{"num_hidden_layers": 20, "hidden_size": 320, "num_attention_heads": 5, "num_key_value_heads": 5, "head_dim": 64, "intermediate_size": 1280, "vocab_size": 3766, "hidden_act": "gelu", "norm": "layernorm", "norm_place": "pre", "norm_eps": 1e-06, "positions": "learned", "qk_norm": false, "attn_scale": 0.125, "bias": "none", "tie_word_embeddings": true, "parallel_block": false, "init": "normal", "init_std_qkv": 0.016, "init_std_o": 0.00253, "init_std_up": 0.016, "init_std_down": 0.00253, "optimizer": "muon_variant", "learning_rate": 0.0122, "lr_mult_o": 1.5, "beta1": 0.95, "lr_head": 0.00855, "max_grad_norm": 0.5, "warmup_steps": 200, "schedule": "wsd", "decay_fraction": 1.0, "decay_shape": "linear", "final_lr_fraction": 0.0, "batch_tokens": 131072, "max_seq_len": 1024, "doc_mask": true, "train_tokens": 1410000000, "max_steps": 10758, "dataset": "wikipedia_en"}
Each number is 200 + 20 x the weight over its row's rms, rounded and kept within 0 to 999. Layers, rows and columns count from 0. The size before them is the row's rms in percent of the matrix's.

# layer 17 MLP down (transposed), 1280x320, rms 0.115, rows 1174-1195, columns 160-319
097,215,235,209,193,208,216,187,212,208,174,167,214,200,187,183,201,152,212,218,202,187,204,198,217,217,206,245,212,192,196,174,200,215,215,187,201,183,239,210,202,200,216,193,233,190,187,186,262,196,197,188,231,236,215,213,209,193,224,210,234,204,196,169,224,167,211,184,222,218,229,207,228,211,208,206,200,224,207,190,216,224,166,218,192,178,205,187,206,218,226,217,231,224,195,180,164,224,188,213,183,193,186,215,193,193,181,202,195,194,176,201,197,223,188,207,204,216,165,215,193,234,170,168,206,203,182,211,200,231,197,207,214,228,179,210,195,201,176,202,199,225,201,209,207,213,211,190,173,197,189,201,205,203,170,205,156,204,199,194,205
100,214,195,194,212,165,184,191,205,173,167,199,202,214,180,201,206,223,178,185,223,208,151,158,201,192,203,214,215,239,215,210,201,186,204,213,191,195,159,200,200,216,155,197,167,197,194,171,208,179,194,173,257,200,221,187,243,231,185,247,189,207,199,172,189,187,207,207,195,185,187,204,192,197,189,159,205,242,207,212,184,215,171,233,201,240,194,212,187,209,222,180,204,159,180,192,215,190,195,201,206,202,215,210,190,200,220,166,186,203,195,224,196,215,160,162,195,180,240,207,208,217,236,203,191,180,188,160,185,189,199,199,230,182,202,204,227,223,213,232,158,207,183,197,202,203,193,219,193,204,204,189,246,245,190,192,224,193,196,185,249
100,165,180,208,182,191,186,233,199,159,231,196,203,207,205,218,167,211,230,190,184,212,177,209,186,207,228,173,199,180,184,220,191,214,173,202,209,224,175,218,196,222,204,202,184,236,215,206,206,186,169,222,210,236,188,222,209,184,191,193,183,202,228,206,211,228,213,200,218,179,220,208,179,200,221,187,221,199,179,177,217,215,222,195,230,204,207,194,190,212,215,204,168,223,152,180,175,179,190,155,186,209,191,208,168,228,209,148,217,230,204,212,219,211,187,189,194,217,210,166,228,197,175,223,207,258,230,221,162,210,184,187,181,220,168,183,194,193,253,205,165,194,230,197,179,199,217,202,245,165,191,190,197,200,194,189,185,203,196,197,223
097,174,200,194,207,187,178,189,222,155,195,182,209,204,185,182,192,203,193,206,164,199,219,191,143,255,191,213,206,189,215,149,212,186,221,232,199,236,192,178,217,168,189,190,173,207,193,208,202,169,188,176,225,214,200,215,196,214,184,199,232,206,204,191,204,204,194,206,213,212,183,228,173,201,213,213,219,208,186,176,203,198,170,214,133,189,202,237,217,178,218,239,209,205,164,188,217,163,208,192,195,183,192,207,197,206,190,188,193,210,220,180,202,215,192,215,179,199,203,174,167,202,229,196,222,268,208,180,241,194,204,180,191,159,197,208,205,208,201,188,202,209,213,172,176,161,212,206,205,202,192,194,211,230,255,225,228,215,159,202,197
106,190,193,218,188,160,151,196,216,212,222,195,210,202,204,178,198,182,212,185,208,152,217,183,196,203,187,178,218,175,194,212,179,206,228,191,171,197,197,194,197,217,218,226,171,196,197,239,203,187,229,210,212,212,193,181,229,181,213,216,178,200,189,220,188,185,181,258,166,185,199,201,188,194,233,191,201,187,221,234,186,234,215,197,206,176,184,234,158,247,195,186,177,209,214,155,217,188,180,197,184,214,224,227,229,191,215,200,201,200,245,174,192,175,191,197,181,206,184,189,216,243,195,184,232,169,199,202,145,194,210,205,234,225,193,190,206,222,237,221,185,211,198,178,192,188,205,218,184,214,218,196,204,245,175,172,203,208,198,227,197
099,178,220,166,201,188,182,201,153,220,202,202,176,199,212,216,206,231,199,227,179,203,231,203,184,219,231,184,214,223,163,199,197,203,172,216,192,247,218,204,207,208,192,230,217,198,210,186,192,186,223,200,200,214,191,240,222,194,199,182,234,178,236,206,204,196,216,204,171,213,201,183,226,217,205,200,201,191,195,223,198,222,185,226,228,160,200,203,167,227,202,205,175,167,199,230,235,214,201,198,202,197,179,220,209,195,181,193,215,175,213,220,218,235,216,201,205,211,188,167,161,200,159,176,214,196,206,194,183,175,210,215,201,207,180,189,188,168,221,226,226,160,216,197,205,165,203,199,178,207,236,218,171,193,198,181,212,187,174,208,176
095,212,149,208,201,192,201,169,236,228,206,223,176,200,182,217,179,205,191,213,200,178,174,180,206,212,180,203,200,218,185,179,185,191,164,161,182,220,186,209,198,218,195,187,205,221,165,228,203,187,196,203,178,178,219,199,205,189,204,219,178,195,199,211,233,217,201,190,207,200,203,184,221,229,226,188,169,206,201,215,194,196,211,192,169,183,182,194,214,216,218,185,195,192,213,196,184,191,202,154,212,207,186,218,186,211,228,200,176,227,176,220,201,194,203,239,221,223,208,221,208,204,203,198,200,324,197,211,192,230,214,184,234,155,145,197,230,201,191,195,185,210,186,208,190,213,197,207,201,196,188,189,173,206,222,176,176,173,166,199,218
105,216,222,179,206,218,160,187,190,203,151,184,197,222,224,197,178,205,203,210,199,216,193,243,220,214,242,217,184,212,199,211,174,202,247,170,195,207,192,206,173,201,220,198,183,191,207,183,235,204,159,221,196,164,199,209,174,188,199,184,221,204,207,210,206,180,201,202,208,223,185,203,213,180,248,197,178,220,208,189,200,217,184,172,192,195,207,235,178,193,217,185,202,197,194,200,195,214,205,225,197,211,185,204,193,188,203,232,200,208,207,201,207,186,227,183,212,221,179,185,201,221,226,229,196,151,210,182,172,174,171,228,226,222,203,199,189,208,193,197,241,175,195,198,179,203,191,225,172,237,206,200,176,207,216,207,201,186,190,182,184
102,203,186,191,199,222,188,212,224,233,232,202,192,216,197,185,205,221,236,172,230,193,231,190,209,212,211,195,268,189,208,198,213,213,195,190,172,200,221,182,167,232,217,225,226,186,211,163,193,199,200,193,198,175,212,210,186,157,207,218,171,185,184,216,192,209,214,166,202,227,229,189,201,212,175,218,228,247,187,180,212,198,225,196,185,248,255,192,201,201,192,182,199,211,168,176,191,199,203,207,199,196,143,191,186,196,183,192,195,245,170,192,176,216,174,220,233,200,223,191,173,192,192,187,188,197,188,246,207,209,206,208,194,198,202,208,223,201,214,172,227,223,169,216,206,220,195,218,187,183,218,164,199,191,237,209,225,204,178,234,192
102,182,232,201,179,186,189,180,168,155,198,171,192,206,180,197,203,199,222,192,215,186,226,172,205,199,217,188,192,211,213,184,231,214,205,210,204,223,176,187,203,222,234,205,194,196,165,212,247,209,197,204,205,180,201,213,212,212,239,191,206,182,222,198,200,196,220,193,205,209,197,201,200,243,174,209,204,228,185,215,263,201,167,218,217,213,204,175,205,216,194,176,222,175,232,209,241,199,203,189,223,218,231,174,190,240,221,195,203,225,234,193,211,210,209,233,222,194,207,190,162,212,232,200,220,218,202,169,199,170,176,163,202,205,199,227,203,225,207,198,179,161,199,196,166,175,187,245,191,218,203,226,196,170,184,169,200,216,217,205,177
102,213,184,153,166,186,229,211,199,193,156,159,159,194,176,226,172,196,210,187,195,192,193,199,227,189,197,214,209,214,215,213,166,197,218,172,207,232,175,160,193,219,221,216,186,192,197,217,185,236,225,212,213,187,203,211,252,197,204,198,183,205,194,178,230,229,243,252,212,209,192,223,196,207,221,201,184,211,193,171,170,225,213,171,230,199,211,199,176,222,204,225,221,205,212,212,205,218,179,204,239,205,213,195,213,212,195,213,191,205,200,177,201,208,208,202,190,215,156,185,209,244,202,208,216,192,188,158,203,163,213,140,189,184,228,189,178,174,191,187,208,228,179,213,192,212,202,184,168,189,173,187,190,200,177,189,162,190,216,225,195
109,194,174,202,222,180,214,168,192,201,173,222,207,200,165,207,183,175,183,218,200,178,201,213,194,174,206,235,193,190,185,215,211,208,195,174,203,203,174,237,180,198,169,196,180,205,196,189,188,203,213,204,173,191,207,208,242,220,198,204,179,208,219,191,196,198,195,180,197,205,174,187,157,205,222,199,194,197,221,190,207,225,206,198,232,180,180,207,193,187,199,215,210,199,208,212,184,202,166,227,210,198,193,221,224,229,151,219,223,208,225,213,208,206,193,200,215,230,190,235,230,234,175,155,208,189,198,241,202,218,220,177,220,234,207,196,151,182,218,174,176,183,194,217,190,151,230,215,148,205,203,189,208,200,190,190,204,224,177,192,211
094,219,234,235,196,187,205,196,194,184,189,202,158,213,213,190,186,159,192,177,185,181,184,188,205,190,175,207,199,231,193,199,235,199,203,213,202,162,214,196,184,226,175,214,213,205,230,251,181,204,231,180,197,196,204,207,208,206,214,223,191,176,180,211,187,190,210,190,206,199,179,204,222,209,196,231,182,203,184,200,206,198,218,179,191,200,172,191,220,202,160,220,222,212,215,205,174,216,219,190,190,214,173,216,229,214,208,193,174,146,178,164,197,198,193,259,196,220,214,197,188,215,189,172,184,188,198,208,195,206,206,218,190,226,225,238,236,217,217,180,174,171,189,172,171,204,208,184,207,225,183,158,195,211,235,221,181,174,208,197,217
094,185,190,217,221,206,214,192,228,204,200,216,208,211,197,191,216,224,193,230,209,186,234,204,179,219,227,194,188,212,182,190,216,202,205,212,239,148,176,202,191,238,213,176,219,173,215,149,203,205,194,240,220,177,207,175,206,243,208,198,214,209,182,197,219,194,176,188,222,215,193,240,197,199,204,223,181,157,175,171,186,198,215,197,192,225,196,205,207,193,183,208,210,184,214,231,220,171,184,168,213,200,187,232,198,215,238,226,188,178,226,216,161,207,187,195,176,260,198,194,193,222,216,182,205,239,216,216,210,171,192,210,219,218,216,216,198,227,197,188,224,201,211,227,162,203,183,194,187,230,215,222,205,215,159,201,194,207,191,177,198
093,242,215,213,220,211,229,212,186,177,170,186,215,199,219,215,210,207,224,200,190,206,207,171,200,167,209,186,232,239,213,217,210,197,208,183,157,202,192,211,188,182,219,229,172,196,202,175,193,181,185,186,198,192,193,190,184,164,218,210,199,198,193,195,219,214,215,200,187,192,157,190,203,224,237,222,186,191,211,194,206,226,229,207,207,176,200,195,213,204,203,217,185,221,212,185,230,169,217,214,230,160,210,212,206,160,224,219,189,173,174,161,220,178,149,175,198,190,231,199,207,177,207,189,214,195,225,190,203,228,132,214,217,185,203,223,180,193,238,182,206,183,202,225,205,179,176,180,176,175,178,170,211,234,189,193,199,212,223,193,204
098,220,202,199,202,226,233,183,188,212,209,207,184,240,203,184,207,203,166,197,189,181,190,173,183,194,205,226,198,164,199,206,196,223,186,210,178,197,187,212,206,180,198,197,188,183,158,207,217,186,210,208,169,188,264,187,196,216,183,183,211,213,203,199,203,138,214,226,193,186,225,223,189,207,179,219,190,204,188,207,215,214,201,201,190,211,209,186,222,176,182,203,218,209,156,227,191,189,171,236,196,232,215,149,221,229,206,216,209,167,187,191,179,219,183,192,198,202,204,227,189,220,192,193,173,170,231,204,203,215,201,203,214,244,175,167,198,179,179,205,210,150,214,221,201,190,240,236,215,224,200,228,196,173,188,149,202,181,199,220,197
102,173,185,206,219,205,238,209,200,165,204,196,188,199,201,186,192,219,200,160,221,217,212,168,210,223,163,206,188,194,194,233,198,199,208,187,177,189,244,218,207,158,179,231,192,215,195,215,214,210,247,212,204,195,215,202,212,195,202,173,200,238,173,218,246,199,221,215,180,190,203,222,203,173,190,182,190,191,182,191,178,195,203,218,202,207,220,155,212,173,192,206,181,218,183,187,231,180,184,149,184,234,176,195,196,226,224,236,225,186,212,188,210,182,243,202,192,185,223,239,236,180,243,193,196,170,198,185,198,204,245,223,177,184,222,221,166,182,189,162,183,191,216,243,218,231,173,221,183,171,177,171,179,196,201,196,192,179,215,195,202
102,174,196,217,226,215,201,204,218,216,175,208,236,192,220,214,185,193,190,219,199,193,161,182,186,222,208,212,214,206,203,221,189,207,181,187,209,213,196,187,217,190,165,229,171,233,214,181,245,205,191,223,191,177,176,213,214,215,198,222,188,211,151,191,205,207,205,210,239,191,167,222,183,176,182,222,220,212,206,225,206,206,183,210,199,214,204,227,163,206,217,185,177,185,182,187,184,182,190,227,203,209,219,198,197,199,199,185,204,204,194,228,166,214,171,232,181,192,199,220,184,195,235,219,238,192,185,202,201,195,197,207,222,199,157,185,220,226,205,214,217,197,171,197,192,204,204,204,187,196,222,204,199,188,213,191,169,152,180,193,164
107,198,201,223,210,217,168,184,213,212,225,183,224,233,214,175,233,186,226,207,205,207,179,170,214,207,187,228,213,231,213,195,199,240,179,194,208,153,189,167,213,174,182,203,220,183,221,187,189,207,208,234,228,169,236,210,213,186,183,199,198,215,236,184,214,195,194,171,200,143,185,208,211,215,220,236,233,178,217,149,196,188,191,152,187,160,207,179,190,208,216,175,192,181,223,208,186,184,218,226,216,196,216,222,184,206,217,213,209,186,221,191,170,189,235,184,200,207,191,226,197,194,168,205,212,212,209,242,182,199,195,195,221,161,210,227,172,195,185,188,198,195,184,198,187,200,217,175,220,210,166,190,236,177,223,205,156,184,184,185,233
102,217,186,166,188,193,184,202,219,208,187,186,171,195,203,195,215,184,207,168,226,201,189,196,184,208,194,171,221,190,237,170,202,227,201,212,209,227,224,207,183,187,205,230,186,229,184,187,193,193,212,187,189,178,210,214,196,215,217,218,218,160,222,232,214,217,190,210,188,232,178,222,200,206,219,224,209,185,210,187,215,212,179,225,221,196,185,165,199,226,235,189,188,196,167,171,192,187,195,206,244,226,193,177,213,218,190,165,227,196,204,179,183,203,201,181,170,212,198,201,189,192,218,191,219,174,226,164,206,175,200,171,200,146,207,201,177,213,179,231,157,213,230,185,229,207,198,192,205,206,193,174,224,192,191,190,195,170,212,206,229
106,175,205,216,231,188,208,186,221,194,195,209,207,224,210,208,173,174,204,213,200,166,164,178,188,178,211,200,203,197,183,178,234,183,215,191,183,190,188,170,211,194,205,229,188,214,218,228,224,229,181,197,207,165,218,232,215,202,171,231,195,219,193,228,214,195,174,197,190,207,223,206,235,174,205,173,243,193,184,219,185,198,195,173,215,199,219,214,201,210,162,205,201,188,187,239,168,182,183,249,212,148,225,193,225,167,186,212,192,207,178,208,222,203,166,186,224,173,172,249,146,173,203,202,203,234,174,210,187,209,174,187,206,235,230,175,226,193,208,197,187,201,206,194,218,263,186,206,223,213,201,197,218,178,213,198,197,163,202,207,203
094,188,202,201,238,205,163,200,219,222,179,193,213,169,229,186,220,217,172,207,213,208,164,212,199,184,209,234,180,213,212,213,208,213,204,188,186,207,223,171,231,187,233,205,164,231,172,199,203,203,190,232,229,189,210,182,187,184,201,219,218,168,210,228,226,190,182,211,190,186,202,179,191,180,199,244,205,174,190,180,178,241,214,196,184,199,166,207,209,203,183,188,204,215,209,227,167,187,211,206,143,207,205,163,207,204,212,217,184,211,232,229,187,195,219,190,222,219,198,212,201,193,212,205,209,211,237,194,214,215,193,182,174,182,191,205,178,188,184,220,183,194,178,207,203,220,183,176,249,206,210,199,210,192,240,208,189,217,210,217,224
# layer 17 MLP up, 1280x320, rms 0.207, rows 1175-1196, columns 160-319
101,209,181,247,229,232,217,219,212,207,195,203,178,221,170,179,192,164,184,180,191,213,219,196,178,195,197,177,182,187,211,210,237,195,197,199,195,158,219,214,216,172,216,192,181,204,225,207,179,206,237,185,199,241,196,221,177,199,229,211,214,223,206,190,182,201,142,186,209,178,185,178,202,217,204,176,195,177,209,213,199,200,187,171,217,200,212,196,180,229,183,188,194,186,170,200,206,224,166,224,229,202,191,206,180,207,185,188,178,185,214,156,195,247,171,182,169,183,156,202,184,180,189,198,171,210,216,195,206,215,209,181,191,213,215,196,208,206,143,193,172,195,187,215,218,182,193,188,188,217,202,155,181,195,166,184,188,236,239,216,209
097,219,233,192,170,177,204,207,205,190,217,183,226,213,210,213,219,184,232,180,215,234,211,193,242,226,220,168,216,197,187,207,198,217,204,192,175,199,183,213,180,222,156,197,211,208,206,201,191,188,214,151,197,209,166,214,179,227,230,221,192,206,208,189,198,189,155,167,204,213,142,206,191,220,194,203,185,188,164,201,171,209,200,206,213,192,213,203,216,190,204,193,244,210,219,201,184,224,203,185,177,211,203,188,170,176,177,200,208,163,185,205,188,176,199,205,207,176,207,188,205,181,242,199,183,224,178,207,216,221,191,189,193,181,165,188,181,194,210,212,207,193,215,235,203,209,203,217,207,219,199,209,199,223,230,225,201,232,192,186,194
109,212,164,192,226,176,208,189,193,184,199,202,232,194,186,199,231,213,185,174,180,187,193,198,217,209,197,234,201,172,204,166,189,191,225,198,217,207,217,226,213,192,172,172,191,234,207,158,194,254,218,209,191,178,187,219,204,210,238,169,229,175,180,191,221,199,173,196,154,190,186,241,186,210,194,187,232,180,201,204,201,237,185,212,176,201,197,211,238,180,174,203,213,201,196,200,182,172,196,209,235,225,190,218,215,238,208,188,222,174,184,211,240,186,215,192,194,197,208,151,166,194,181,187,161,215,186,214,222,190,163,171,181,217,180,208,185,196,227,214,228,179,213,204,204,216,190,193,224,173,181,198,215,228,238,231,193,209,181,166,196
106,179,191,180,223,184,172,220,222,207,239,174,189,213,168,232,214,199,207,240,199,206,212,205,180,210,162,203,208,181,205,165,197,168,218,212,195,213,207,214,185,208,183,177,185,194,204,171,183,184,185,190,183,202,220,237,226,175,197,201,231,200,225,191,226,191,203,178,200,196,211,205,178,200,175,224,190,212,180,212,196,221,191,168,191,201,210,194,237,150,180,234,237,235,209,214,187,181,173,197,200,207,184,216,173,192,242,177,201,201,200,229,188,198,206,201,202,212,193,192,207,184,222,219,162,168,214,191,210,221,190,198,224,187,202,226,207,217,168,207,195,209,197,200,232,195,182,193,188,183,233,233,195,194,186,236,192,206,187,178,179
097,204,192,246,175,234,202,200,177,202,215,185,189,239,186,213,241,186,234,197,221,216,169,216,201,189,190,170,212,195,240,218,194,220,203,214,247,200,180,192,197,226,171,190,238,208,185,194,177,213,181,215,210,165,204,210,203,200,180,205,195,218,211,219,211,205,226,189,173,204,187,210,236,218,236,204,210,195,164,228,177,210,193,211,185,206,195,227,180,189,203,210,188,210,205,193,241,190,195,231,219,213,145,208,227,179,196,213,179,171,190,198,192,219,145,185,214,181,182,180,159,237,154,235,169,204,184,218,237,217,182,184,191,204,218,210,212,186,216,205,176,188,209,229,193,197,229,165,194,212,196,186,180,210,190,221,242,185,186,204,206
097,210,238,181,143,201,257,188,194,191,227,190,210,212,202,191,162,223,202,226,187,186,192,187,227,174,170,212,213,195,233,166,219,223,204,179,191,199,212,189,150,186,209,180,231,219,191,196,193,219,234,188,193,182,175,182,227,195,220,193,199,192,178,189,215,202,222,204,220,206,201,180,211,190,221,215,217,177,195,192,198,198,194,176,174,178,200,199,139,234,200,195,182,203,194,234,206,186,203,169,207,191,226,191,187,177,200,237,205,173,204,185,175,230,201,208,206,204,215,207,146,205,208,183,234,234,236,227,164,217,176,191,188,170,203,232,185,207,232,200,196,180,187,189,209,191,186,182,200,175,207,191,218,216,204,220,196,196,234,195,196
103,213,199,189,247,212,232,254,167,185,201,216,166,205,151,210,204,195,231,184,195,157,171,189,191,221,180,181,192,188,206,226,203,180,190,183,194,184,201,161,200,185,190,224,175,186,201,209,183,193,218,201,195,194,174,213,214,218,225,217,179,220,192,194,213,237,191,191,215,239,206,190,195,179,207,215,186,214,215,215,219,206,208,221,159,210,192,197,206,175,237,202,181,215,223,213,210,186,212,211,169,196,203,246,187,201,203,199,231,209,185,184,176,179,153,208,182,191,211,199,214,189,194,234,177,188,188,222,219,214,184,208,174,185,191,216,171,224,190,186,216,203,172,212,208,228,198,202,208,188,178,215,210,194,186,172,212,229,219,168,222
094,196,208,214,208,213,190,195,183,184,243,216,159,205,219,246,209,215,205,227,208,227,176,177,190,202,215,202,198,240,195,162,186,193,219,192,226,152,216,214,173,188,213,193,185,210,208,202,169,208,180,205,183,172,226,211,184,185,191,169,179,238,179,207,201,220,163,206,205,227,198,197,225,230,204,183,205,208,184,209,202,205,193,184,202,190,201,216,179,198,187,204,157,223,165,230,202,201,202,225,207,198,190,179,215,197,219,170,190,182,197,195,220,190,202,219,166,181,168,173,227,241,179,174,182,190,226,213,203,212,205,212,201,203,167,215,205,176,179,217,165,203,163,227,219,220,221,167,202,182,173,202,184,196,199,188,198,169,193,206,210
101,201,164,195,165,189,179,191,162,209,194,241,194,194,208,198,234,192,220,231,211,208,228,224,188,242,217,222,187,203,211,202,177,229,231,190,193,223,204,183,219,193,207,205,201,187,180,190,199,203,207,188,219,217,228,181,228,190,170,212,225,237,210,212,189,190,242,188,202,216,222,182,190,192,190,186,213,180,197,220,179,168,193,220,192,183,203,182,221,196,184,177,188,206,210,222,211,209,148,193,191,187,196,223,196,194,213,179,178,218,162,181,193,183,191,183,212,210,220,194,187,197,176,206,175,178,176,193,192,201,176,219,201,182,168,200,185,219,208,224,184,210,220,219,142,247,220,205,213,185,199,167,217,200,185,247,195,216,193,174,190
101,187,210,214,227,214,187,191,205,256,206,205,192,215,161,153,212,193,223,220,174,211,167,183,204,196,221,205,165,193,194,229,206,186,225,208,201,196,230,221,158,213,183,198,233,237,207,224,210,195,233,207,222,201,198,207,186,232,194,183,209,174,184,215,212,212,194,212,185,200,214,194,211,187,190,218,227,218,165,129,220,207,230,231,193,198,181,215,210,204,168,158,201,220,167,181,212,194,203,177,212,200,172,191,209,219,209,193,215,199,239,224,195,193,192,212,231,192,158,212,215,181,205,187,202,174,159,201,214,197,209,172,206,233,225,199,232,185,187,203,176,188,163,190,200,198,169,191,224,228,193,190,200,209,175,210,200,184,210,212,207
106,188,209,208,201,242,227,208,164,206,215,198,243,194,186,210,200,197,206,225,221,232,179,182,204,223,203,216,198,213,193,160,215,214,171,158,205,176,185,225,192,187,207,167,175,201,190,175,215,218,187,202,177,189,184,233,207,174,165,178,178,201,201,218,165,174,193,218,211,212,197,203,194,218,184,208,192,200,212,169,181,208,214,244,195,207,245,217,217,184,203,181,195,230,179,210,212,193,206,242,175,180,149,205,166,189,179,211,209,192,186,203,208,180,163,174,191,194,206,204,185,212,220,198,215,210,215,199,203,271,185,196,203,179,206,225,215,193,200,204,208,193,199,218,232,191,249,224,172,224,212,219,184,167,213,203,202,211,175,163,194
096,237,218,205,188,204,207,220,194,216,199,200,193,208,175,220,184,196,234,210,226,174,216,179,228,199,183,183,190,187,241,217,172,195,213,200,215,186,229,242,191,206,218,179,227,150,168,174,195,215,219,185,221,197,182,213,194,197,191,174,202,224,204,246,228,228,166,225,183,162,217,198,178,232,181,194,207,206,183,202,203,213,179,203,180,208,194,190,180,199,233,221,190,196,197,187,143,194,198,237,212,179,191,186,184,207,181,168,200,205,188,186,199,223,182,205,205,170,202,171,226,159,183,176,221,191,173,206,171,187,210,192,211,184,205,212,202,203,203,181,186,191,206,230,243,201,214,191,195,200,227,174,237,180,186,201,232,223,199,185,178
100,205,237,214,226,183,203,215,223,222,174,189,228,239,184,189,194,173,213,174,178,192,176,200,215,217,190,173,201,188,185,208,205,212,220,216,155,204,195,205,209,215,226,202,168,211,226,232,178,243,199,171,202,225,231,212,173,198,226,241,186,218,202,208,213,190,195,194,174,197,215,174,204,239,191,200,228,180,187,185,193,197,211,194,207,169,195,155,190,204,179,196,167,197,169,210,211,255,211,197,220,180,183,218,180,202,211,214,159,225,138,192,208,203,182,220,232,218,184,197,185,195,234,211,213,216,218,198,189,203,217,199,186,220,187,175,194,193,181,200,206,200,203,198,211,189,186,191,238,191,195,202,206,193,233,165,172,198,205,165,184
094,203,178,200,206,181,191,195,216,190,221,168,207,167,200,182,185,214,169,188,205,189,199,228,206,163,204,179,253,190,212,183,206,188,227,179,200,243,230,216,199,194,203,199,199,209,162,203,186,220,198,194,208,190,169,203,210,209,217,174,233,216,214,214,211,197,187,204,209,197,201,176,170,207,188,204,255,231,213,210,199,209,209,225,204,211,210,184,202,196,246,186,208,197,219,172,156,193,191,210,209,207,198,203,207,218,213,195,164,202,173,181,216,225,228,204,210,208,191,189,173,220,173,189,193,207,180,177,202,214,154,197,222,185,195,169,190,219,130,215,235,207,157,185,189,189,171,199,192,193,188,201,230,240,215,206,184,193,219,176,202
097,199,183,202,176,156,172,172,215,177,226,235,214,202,226,210,183,193,220,180,219,197,175,164,226,220,208,218,183,216,177,223,203,172,174,199,220,222,191,182,182,213,152,202,207,191,224,201,159,236,193,171,198,198,163,206,197,193,256,195,230,201,195,220,214,204,199,183,188,214,195,216,212,196,187,251,191,163,208,224,166,189,213,203,206,201,186,190,221,162,184,198,191,194,232,188,221,204,227,186,188,203,203,190,189,202,196,193,183,213,209,196,230,208,221,216,223,182,232,214,209,207,202,180,178,171,206,197,198,215,174,171,211,203,163,235,195,220,206,191,211,225,187,194,224,186,183,204,210,202,200,181,183,213,208,215,169,208,199,229,199
099,190,188,211,206,188,213,203,191,225,204,213,223,213,215,202,204,182,209,211,226,176,184,194,183,213,219,167,183,195,201,210,224,224,174,158,204,168,189,167,210,171,191,209,203,242,202,217,217,232,201,240,231,195,187,182,223,208,206,216,211,204,213,194,242,176,223,219,212,222,172,195,205,217,159,215,226,226,248,203,227,198,180,182,191,197,206,200,204,176,210,191,212,217,186,219,186,199,200,186,192,177,179,215,206,231,214,180,212,200,186,191,215,229,192,175,216,203,158,195,220,194,197,208,193,197,178,220,189,176,203,206,217,223,196,189,228,189,179,207,189,216,229,183,192,185,192,188,182,239,175,205,175,254,172,193,198,175,154,211,214
102,216,213,200,212,215,193,221,198,223,190,188,213,184,154,213,203,195,179,181,180,220,232,190,200,224,193,187,198,191,214,177,215,200,217,207,181,209,190,211,172,227,182,176,198,193,176,179,196,218,217,170,197,202,197,181,237,195,210,190,202,195,205,215,169,233,187,182,168,208,243,189,226,166,198,192,196,228,227,204,201,195,216,199,208,193,214,167,199,230,192,198,192,168,223,185,183,210,227,213,177,231,199,181,179,170,237,196,192,228,152,196,213,193,199,174,262,218,218,184,216,200,236,194,191,179,191,204,203,179,189,199,197,205,218,191,199,203,215,259,173,193,191,221,249,201,152,193,211,230,176,227,198,225,228,192,204,244,185,197,166
102,212,206,167,194,229,212,218,173,221,207,201,171,156,209,202,215,204,195,203,201,215,212,243,192,175,188,226,190,219,196,162,249,170,185,193,175,199,198,196,194,188,206,192,199,208,201,208,194,179,209,205,191,203,219,204,189,203,184,176,216,200,227,190,204,214,186,188,183,213,191,180,212,196,186,191,188,232,181,207,165,196,212,198,209,205,198,200,197,174,229,214,189,222,227,192,216,206,236,180,213,171,197,191,205,194,220,192,239,192,181,206,207,202,187,229,217,202,235,224,229,162,213,227,216,212,191,181,186,193,168,203,217,187,153,205,200,192,201,207,189,199,189,183,200,218,192,192,187,204,233,194,168,183,247,206,161,179,184,190,204
101,191,171,188,198,200,218,191,185,233,201,182,230,178,194,176,195,227,181,189,203,205,213,192,207,186,205,220,170,211,186,214,225,162,176,192,236,197,177,221,254,178,209,193,256,210,167,178,189,218,226,176,184,202,190,198,235,232,200,191,201,232,204,184,196,218,166,197,173,228,203,189,224,197,197,173,226,177,191,197,192,200,196,188,179,195,210,232,180,205,210,203,193,181,240,168,202,203,235,173,180,197,205,191,204,186,225,186,191,256,182,192,226,244,198,215,196,168,200,194,193,213,192,250,219,195,214,175,199,228,215,208,192,212,203,205,215,224,183,213,201,198,151,176,193,220,170,190,207,162,197,193,179,192,187,231,226,200,215,192,185
103,233,165,167,186,184,187,223,203,179,201,202,207,177,167,208,202,190,185,193,196,202,223,192,191,187,186,174,177,223,189,183,198,165,229,193,219,221,177,195,209,210,231,193,185,230,175,193,196,216,184,185,183,177,259,192,222,189,180,234,179,230,168,195,217,198,222,230,198,224,209,235,190,200,198,177,179,180,248,169,191,199,185,184,165,234,219,247,208,182,199,185,220,212,178,218,209,221,187,205,202,197,203,197,199,169,214,195,210,190,177,182,176,174,171,181,204,172,189,186,187,208,192,192,178,177,197,217,211,222,180,191,228,192,231,211,215,189,227,172,178,231,199,204,193,203,178,198,208,215,211,195,204,194,186,241,156,186,187,191,221
096,179,207,184,181,194,222,194,199,181,190,180,200,203,202,219,181,201,233,192,186,182,220,162,203,194,222,153,198,169,200,183,220,182,191,175,257,209,174,223,180,192,193,226,184,191,173,224,207,194,218,166,197,216,211,204,208,212,177,171,212,238,164,183,206,220,238,217,201,211,201,192,201,220,170,180,215,187,240,204,215,175,203,199,209,210,212,189,188,197,163,197,176,161,217,167,179,208,203,218,237,180,184,223,178,175,242,195,217,164,178,178,201,195,223,173,200,185,217,198,216,178,225,225,183,204,198,183,172,204,216,193,225,177,219,184,214,229,190,167,188,209,201,220,209,232,209,209,196,227,141,214,179,203,187,193,173,175,177,182,192
092,206,211,174,217,208,201,176,205,191,196,172,190,206,235,192,211,261,224,232,228,223,179,178,232,192,207,193,204,206,201,207,220,202,190,173,201,181,215,207,211,154,222,199,149,182,170,230,216,210,213,195,164,197,251,178,191,198,171,234,208,203,166,181,176,196,175,195,182,194,167,226,199,190,206,196,205,199,253,178,195,194,175,194,194,225,213,215,186,223,197,228,165,162,167,185,219,215,166,211,227,191,185,220,194,179,188,184,178,222,179,176,204,191,240,205,224,172,197,225,206,187,215,178,206,207,208,193,214,209,208,227,188,225,194,211,210,220,189,193,197,187,175,253,203,174,213,204,194,184,178,192,213,190,181,178,213,231,204,170,211